Each number is 500 + 25 x the weight over its row's rms, rounded and kept within 0 to 999. Layers, rows and columns count from 0. Numbers have three digits each. The size before them is the row's rms in percent of the matrix's.

# layer 3 MLP down, 256x1024, rms 0.1, rows 244-255, columns 896-1023
103:519501498467484469465489503494471512553556540496505446458475516483552467490522495498489539506452483507511508496512486546505515522456489504493519500496471542551487469496467516449490505485490501464480522508517510496482485561499522496455505505508488528490501525521512507512496508457480487480489504508489495464518529531486503408528537523528508484487476503485511522505472519501511497485490
111:497459528496433492493468499511495490482522514521495468540459517517484523487518530546458544454476487504493516494463501469488464476510514503465512522552483510513480472549512511508459503507488486532451450494524554464534494489512495526512533500497477508499502476490479504492430477501516535518494471492480514453505498480492506511500493546498500480508490528465498497509495531499486562479495
099:517502457498493508474502553508500511543513504488534485476519514463506474534492505503494497527486546508499506525510490490498493480507492468473552550503489493510504498515480469485523492484476463515465507482514495489517510471540501504487456511486562524565466474522501482496505505470478501495442550519547511475539486485499471517508494508487442523460511527498529501527478525489511458481503
098:506488471499492487492529466443479529479487492495492519524465501513517544540442504501475535544495546462548461474499500477511498539460540515463530476528515511498524525540498548479497474527538469521510489500456476531494521495478539483501531501503479501527492525519469530497479453482555403480518523517516506491485485477498467491489500533490529506493484526532505475494495509490507483470522
104:520504507493520554505497489497499576498478523501512517512473481480494481493511474513491491498460451493481498488501509540490504538478486521457543504520466473509503511513503496546478487509537552497516544538500516500505504539503532476490489496488459496515472489518455499503512523468520471469479547462519531486479490509537525474460505506482500498508490501471501527497526466502499453521486
100:506505526517509480484484498531510563491493505493471506522540476469525528508475493492479542480502474478518483525485502514505489493543501486501471453484463506485516532509511511469496508489487511531519514532501476486463515492554538477504466489500517529479462514528538525483531483495489497507517528522504475518498528517539534503488486472536492506511522471499543479482514481511504484452510
101:503516468483490473477488462525513515502551538506459536561504482495500465484524491536513514447479537476487504552492514455492525518498504521525514480510450486496479530479494505470529491487514487539549494506497462481449449551460535488516497470476484463472541515500486484500487490510463523514520481509490562493525497492456492551517500485530511486481525488487545523532539501482458519518494
096:521452483495518483508534496482497500513471519555488501538489488518497463465534542489541470499528458541440509511493500507469462511533501485481507473502467481500547492496458528466474528489470546481500521479551542482520513531518475500506474478471467451555468519484514463510522530517507514528535564507514484545515494495508511516496487502465486529480509506475520499519491511494466470499452
102:530463483505518485502523476489549493497487473474509479486510523479456514515525550500485527497523470489500462453509498514517507507506479522470480484506529489487491511535462559488540504517506526554532540520488484548555512521485484509538502462534503460530491486495513461575468449532519511508490512486487487509468493482519507513477505505436514472461479489520534498514544479499476518496499
094:514483463457489507438524469471562496490487537509485444474496453454523531538514530522503517471499518507547524497477482522510521469489505496496499496464462513566441493527517510536490486528477448485504510495539488454483553471499508515482480517477509508500479521493529444522482493529519482473498446524503512495526476501513471487485490455472497512478501489512546497508486525525467524538515
101:528500506495480496531469483512493513549514445512529500499536495500480462525498466521533465493474496487507488562463512531532502541521483417515484469508498507485543486482498502511485537505480503475547501486512548475537480484489550502494468490520504474501506456498466548480523449539496454482485475461517451484469509494541520491517521539520520509513485533491510573515500539515536439481513
101:502508461497459515498526523515496497461512523477487506475494525416467471498509455532530528449479469505495516489513484467493534518506492499495515489512508475481481527452528491488491555483484464478489482508498496498520524541525477463536550507499471519500506517508469567519474520521485493512551498459555491491464513513550489506485445525522479440508487522543498495501470491530450484523492